python train.py --num_key_value_heads=3 --head_dim=64 --vocab_size=602 --norm_place="pre" --positions="rope" --qk_norm=true --tie_word_embeddings="early" --init="uniform" --init_std_qkv=0.081 --learning_rate=0.00184 --max_seq_len=512 --doc_mask=true --train_tokens=130000000
Each number is 500 + 25 x the weight over its row's rms, rounded and kept within 0 to 999. Layers, rows and columns count from 0. Numbers have three digits each. The size before them is the row's rms in percent of the matrix's.

# layer 9 attention key, 192x192, rms 0.117, rows 141-157, columns 0-191
087:495474517496503523485513470483501464506501486539531523501507498492460464501505532509494529473505496446462479490484484476422496536492474528465486510482526513481485472504506481527495514519540543496462504493469496463547541479500504511528510553518452473482502519473499460472526465511551521541471499495520463491527531511503470514503450496504499517510485519539498462511524462529485549518517534482487501495502531483480543468509458510497548487468481473499436474502474497519492522497487527447574510491497529486466499465512479490495463458523514519502503518487496477498504495500501521513
085:504509496532497490464514463542492508478452501457505518530493502522547517513499497532495505484520495497572520487503554517490532493478486485509463541509524520511497512463514550537438464505446501520489496440501515506554486499457524515469497471495464489459489505500515498502478485483472519542522545529520445501533514514502480523485536485465485506507515492527505441511506514502544502481519497483523489533473480546494468515476509473497485517485492498497468526511504524458473498526547499467510505525547531482478504510520520501501509476506516525522485460457450503458525487516492486506
087:476491482469479517538519476482483494470545492478545502520454458515495478512515522464492496472525516507526519503494477462496498469481545475498483471496483448490508506476444486468488516512532542494458516463517477494496469493490468490501468506505514457500501532492461513492464511523506496510467543516508491490488549503524468463495555521491482462496496479506509458529528452546485492484497533520522502502526511449514484487477500473511507519490501529464486508527555516497513529454486521488524508464521465502472495477515461509466509494481534538481523476482473533467463504475466530434
082:549525520493485528514486514485486486511485486501498530475445484536528462525517498530522492503498475515541467502499501472491523534495464510453482515472508515518516562505487544497508493458489488525546533516467517517465515500511490484501523510517502470469473542486470481477446515523502490503524463496524536492488499508484531454510526508536481527528528531493482425513482519478483497556489524507506532488514508514481542515505455518525503509541564516508499461474482486444494521545496512495517523496528548514487504486460485506506519470520499532480503503468507491500562479544473510491
105:478463469502480514536479467509521449551508508575514492504529522515504503489502498485479483486482505516468506520524486523527510526521448480493512471550481514526449484509503474504544474492504532497544486531532499530477504473502493505534499506528533513527468495543491528506500536538531477500514450502485531510475492496497539477519466442538521485514506546477467551497510540507475480539469497528500518485530504505516506480472463515523524515502521491484455515487460475493505434507502474554498470520483510513524499494538530515524482471514524459466488497497515543506505518520527495513
089:520497452455493533497509503482492510518473513479557483484513504470501487475495529453545511488496484437500492494468497468519466552545515467503486528463540485519463509480522498509480518505493440499476521489488559452488477433518464518479507476496459481501479471457513496518512496484477466505479490529497480496481492483518503477484473493497464492470485526503486526512484506517517501507503523504482509507499487519513496478501503480528525496516443490469552475471443488482473540464505471477484515461499492477543511537451509533480499519515492506491431517486462497518467477514468512527
091:501465528499530510509500523504484494492472502529481507468458455488487483500552489531496496505502515482511506495468524524482467510495466485507539525502508533476547537490535528489474532492494540577471508505532518498479532474495531488517526481525484454471523513516482504512451471475509520488501529484511496484502494476522540495485519522494447493520502495472468507499553448458490498531493478516492526515486494484507538557528469514499484542500483482516484501471510456448466495501503511505477469485548495514486502500473497516526525540474438468474497486467480466497483482522438551526
088:494466487537507521501517447485503469532506554514542519500453539487489523497520497469491511527484499519531487463531496474496542480468467503486527479463471519527510492532492475527507534501477494477517447510534515492477491478533489477519520482489525494474509489550528516476505549508511461478470504509508537501485470519530510542523455520510507517505501471475529504466525482497479454514503493513469488509473464483509441512453492483453506508479473476475510437464504459518499489502495472503469452493507500494533545468475513468530515487465465475505474520473522525541478530487509487531
090:511531506464520520498519567498493550464513480495518499490501490502486539520493487495515488555507499522451519538511520515480447486502535503517468504520538496489529488542461477492465468469543484506483543547483428487529477540551513508464538462508457506535494502530441480523492440517489478522483506467467467466533531498518503508508499525530487504525483519511484542504497486498517510513490465505527465531529529484481495499504492464519488531561492515492505483497523544491523502478494523489496479497484511493508460519494513493517469541494484478471490462507543495513496482516476489519
096:522537505517527525494507518493506507453494531470522521536531497523478493549488519522472508513502505502480509493502500545487474477540507531538525553493510529504529496462488508502497474461522493503505550477458450518503518560484474527500526504501472538435492482495527485519485485464494526506433544525475482519514504475491501522522500475530493526468521532500514470454547483500487490545528471494504462515510489504481518538519523474519466497490456533527484532525532490501461533492525525453527496493526529474523492498508535482513460495486508492530560503532475519498514501489477537495
088:485506522532527473517508522475522489519488481456502528526497463485500489500491481467477517534494490457491512527521497472511508511503474492497461496469493513515487518527486524544557496501505481519514542522465529454477511490476487454542494525504504520526526533506499477511488510484502444483524437522495536503474473525502469495518541504511457511521485461475507470498460510490486525543474523514489556488473511489477570470477469538517485526465511499542537502454515448521513462520471532475483485508486460501487497491455474525485468479513505524478454529478485497474490476471531476509
091:514482460450467452544446559468527502488516453494496459492479521538469435470486502516512490499519504481508479493504512483526480487537490444460516520495520469456527494461504537469508500495487495509545510470471459482471474516469454461525553470492528472490460497490526516494519500491488509456505488471535513511509471464511503496475509508508495469499528491446454473496475491503513480477458501506529532512518508481514502473473493510506440468491535491464500510519471485509492492510495483534497513497504538546483497493503474495468504510493503499477543494507537467493463485511502537523
093:503457478495501472460496516461477485468452552556516496483489502492507482458495485502478519480489479491508531478491516504510535530460464462470517477461449553484529458482487545549509536510456518523468531529489529502520469444508526480493483492490549511461538484464498506493527484495488462494534496533501460514498478503486494485486460491476466529494511489520482524499467491469509512497481553477487562495521468509499529524484479516557496523506546494493478477488472470482513496511498493511460509509515470500522508548479510499494545478474498507488502501487480485548486516502472489528
089:507446484490521463498480500502505496482476523491494464532469480471452533514518505484492505499481498507496512501503522503490479536485464532475508509492531516508463453505517541481483517541468521505536517519495541501525501473469538515530529499525488501505509480486494523554486564466516499476498454490538557519515492545505464453528522496521458491502492478455525504485471482465490488476523520513473521498546525551470500521528460506527514496498506487479503557523466469526526480472533465537486472517475480461483507457464469492526523564492481502510485504453503495518519515499486505490
081:479532497536475509468495487498514548458489520494513480505500494467494512504531464510527453463571483476527541476520492528553529454470511486463520520504562505496491509483540509475508495482453521482523473507510499514475496503510519513518530495470499472497489499477478460499483493510498528455515432505489542500524487509513513525531530494497548456543481503444468505503486518491483542489522490519507487508552505493498529480484500478492453517511473533499526529480490489462497513522481496511530483535500503532490524512470458520511492513518538478511504459533461533492542514501450464486
097:528517494476490503462541532497491503474485480505520537512517475514474483547468524497465500506532473519513522505472471486480502463491512487520472518523500509504500488492490488460465489459513507490455533452509502544518470512467522521449488509479459495491506493517491489507495525487467502503426511494503469507495533503540496503518555516511543530464485537539482442494509462514500547485531470470536505501474542493451494516469526487508472489492499566537505459528543522501489542504503509482497546474531521493481494492482469454448512466488533540508518495499498503487485474480496521478
088:525475507533481525490489470506539459495532512492504513521512478492488504491532476533475479511494511476499541524469479459515518525455494473466540516501462531529529483540541447497479535491473492497477491493509506528477497492520497485560480513466473529444520511530502487506484502534494500465470488499487511535489505536489499505519526491494508503472498511498518503547468484482497511481530457531503546495458496511432477518530499489470518534474496478514496478532527487489500504503522462523471521489494524580533518533463533491503548480522494498464465523501455483543495546453510491495
# layer 9 attention query, 192x192, rms 0.117, rows 142-158, columns 0-191
088:474499515507546495502521456444538483509512499452449497483462523464499506495484501519517509523517511476490505477483513534465512467466473549472482453447462503457512496536513478496508504496485490500520515493478534515472509520475471517495515500437501515557483533505528451465498512526529502491464508525472477538544475512451530512517529516530440456494522479529528499489485488526491526537513528483481510542521529521504447519533518562481501478453500495488472528484537490486486452516525490501534471490501496477505518507477511510498500510496500500476508500480491541506525500496520507510
085:493530464506471520508481488509490492473478452528485500484525479483539513451541506517507467477498490478512512511473522502476490503531511529447480437514524489497524487523505475471522491475488506460524516512479498492521484543451515494481541542514519489508518527473543493538537503494503561532540471478502508512540529527476499465524499445472522517516533535475564472487492507468530546518481529490498529516485502476506501471511513470508533527495433526451474496507487552499505514487504502514537514508487531478511464494502477482493492501557520511518474525470524514530488537514493485512
096:490499482463507519525461476567529487496519521465445494503483489486527485498501532437483500551475542486574542482494494526482479488422521511501521542456456477483480491488521507505489436520466485478486510468509517524536504498528518517489439514478516516509489468509516512544491446515491476497481500521466498531496481529502510489495510501493509502490500460550480488474465502511538475477529522493500503497524510465538542466538493528518518509464493473504496472490517479493477499520497506529502501541514493491502508516497495478508492472512434490556530472498500495495496521521500502496
092:516472494472473484474511491484467508489483536492572488473475488535460462465488496501500542446525509517494488488518444502523483525507496482520523485543536475501475496478467455513479564516533523499508477544479478467534533459502531517489506515514524507518507491499473508511522476508477503527474511496464520453554483506498482484489469504492529521514505515438443530494487528503471495502504482516498473515538520495465505511465489511500545471516506487537492496497484492501528487519514524494443459569498519506507489480526516524494520485529526485535553520514476464499456503496535500514
079:502547550507514538543480470525495512488488463471497502501556524469467472479544520490527457518489532467493493537490528482490513515490537468482510494503492530459522516516528485535503496483508496494485493526502529528499492519511503458477534536520539501480489474479465501511459478476495525519476508539510490470531496496535483480496500503471540507486499475491494486543492491513473475546494546433466515470492457522510524536515487516510498465511507463516484523490485489456482548471487466486494530493543479452479505461526504465494512478506488537557541470492529529530495484487469462495
098:471513471499505490483531515450546451526506526479513490502506508493500523497502487469531515506496498522495534476547513508497510509498536492526508461461486523524523459493459521485498447501483468517523486441491481509487456533456489499460464543492501468519475452551487506486490493502488481481464530514539495505501483462535495430527504500520499495511516509551512487502469481525488541514491523504455494484538506475494536475494491494485560489502486487469499471440513502499478531500458503532529496540457516511530511489471457473498537461504488514492464549521497500504505508501542480488
092:507480492512487482502512531512500536503497464466541514513460495561461515473520466487533497463515508514494530432504456482530506530485529482531504535553519495521477494503489498482507473524517518511486490489467474523467529475544537515472516450549490476523488461502473478552503510497515515529545504485472504531504498476457500462511498523518519480566495463526481484541512501497485470495515489490489472471496508492512512451511497476502520521506486524526451463519517519524523519491531498494480536515503465559514520510486493531495486473477510474495503487512558503530483449487458531505
086:528495464515497536524468503485532484493494545525515502501537533469526526530496510493482509534489506502483521486500540543489515508474491524470536480480522515517523541542538477500464460476447521532479510480470483512473445551456513507480488505493504510468510477499484528482517524517489492517502533538512482515466551527484510513522497473485468521493528500545540496468518497420500496491477507473485506533475492516476474507491521502482461500518505508465494527505481462525476483517510462494476531510519484544463490464501473520521492526503490482550475543539449523502523473485542458502
094:511505508549499494474514491429518461517523541477463492497510530510517538499506499511485506528458481491512534542487525498466493500443440513480485487526485559494479502503481488481513466504508502547538526505518518507497473543513518487470467468471502481492520482505504479485466528505460466510504507516467489531518467489515468504507517482516531454512521491491537495537502501463510480476539488454499496491570483518499465526503511494456502536484491479482502514462550493495478501513521562506514497486465528488536535520443496453516505513509518486507456537500527525516527488485493472475
092:486517490444530501514487503512524517528543441545497482477513491530466459531511541499505516538543511507544518502533522491513515496451476503507457487537490494495472489483516537490521483457474487464474530529500497510502470526536508547486534483533492532499489470547512495498534515508511492484512452505497500545517515475509507530489467501472499530474506484488464496501436509515487482542548504478478461495540475483520542456525488487524518512531515495494501482492453501453521470471511517521549509503537473471537486524463484519494472452526517503529524509518515490500516527512470489491
086:505500477461456497490528470511468460522481488523454501541476465519441527503482524453530465505523479486465508501526515510484503473507524452513480512507493515455503493490464454487530528510520470480501529511496510484499505491517546504466485520505470451549457459520501498498455529548448519456533491481467476488476536521541499500502497506523510513503480497516512514471487534551512509531482523469486476504497478504491512489469499506483519485470518492494474503482482493482498490533466475540516475527454452484476509529515505553526502486495500546538504471512477508459486518500464491448
082:502485504466483528540474510462547508492488485447475490499513508493486483488482480464515506509510485519515535490488524439487509564466534446508495523532487458560532497525494503471505493497523484492515523493491500468535527488490523495537499469562455515510498498479464524506518497465490487463511476512492505482469537502529548491498466553522516523540513488493491502471494494480487505539441472527459493481458519522497522475483472535509543485521454555469510494445516488476505531509514501500497489518458483456526488523515514498504514484517503527492509484545486495494496468533459494517
088:508469505461493503521524521556533512462488480477452539484531523528476473513504461476504494486506508480459523495476506487491515502513525540562541505522491526507500523505475512474507460517514470501500500439483534492465519496491523542476520474503494492520505534500517526470516483526482474500464494511525476531534505486488514473471473499509519566510496477511495514479506498512471521518483502511544493474542528447461513480515460517504473517463522480525459543503473510493493472498531517517477514515517490522492499522505496582497480457469482497462449488522503470463526505552483469520
093:473479495429499519563551493524515479512516513489451526473514506468494507482480488464482485497482530460476506512511488472475476519478449485518503491467468517470561529546529486498489500534468467544463510498482549534524524492523521522516503536491512503501521489520489511459485507491508464473476486556520445498512518497479539493460470493514505514470502516527490491483497498540513508525493496485504512537507500461451529520492460523503479557485516497484462503501489501497539524516476502502511491483503467524508490495512514512521512465488513514527484474499431472509499492480547453446
086:510505516566518500491490475502463532485476492462437537521521511500535540534526493492507515498519480489547501524473482548477487489466498492452474486501477517521473539535535529487463519536460495501496493472519555507493471510507506456474451482453520494476504482540502479474472539507523498497496514476480483523499494490516482497479551458514493482488483463538530488485502509505519508476492503493529517462549506538483501504478524503536499522469483511484552521508529437487504498513502496516531503537507478490457486486520543459465483522494465483516504517494467516549550512498511474487
087:455555518484537481494530508516484474511484486482531499478461536543515501448519512469501493506482514454537477521540500517461472491494517461497495536485514525501481512509522521511495450510490546502486522499478493511515481457510507500481486481510506506522478516519470478500491508500479538471503489494485432508456488458494480468478494512479508445517459468562498528486474496470539451525543496530475488497507494501499497508477508523508505531505467508492497524473553508455521541479512488523494524527505513491516498454505482483475472491508492420498510453499520453505514479453515507547
083:505474485507517471503515498484527505531557482495507501487489526510485507506432492470463508511497534477486543506523567501494519510496460506524551487470503519543481474483487523558455466479455478497505523502506535509480532554486433534510541491423542520532507477476495483492492490517526505499486507556474492493502535545506507478485502504504466498504481526482502489506505492494504511496505488467521515503473466490470485521498459548496537493513504488494452486508548488496533514512459488539486496431486510510508507494492525502485532511465531477476509489549499494510496541488494470486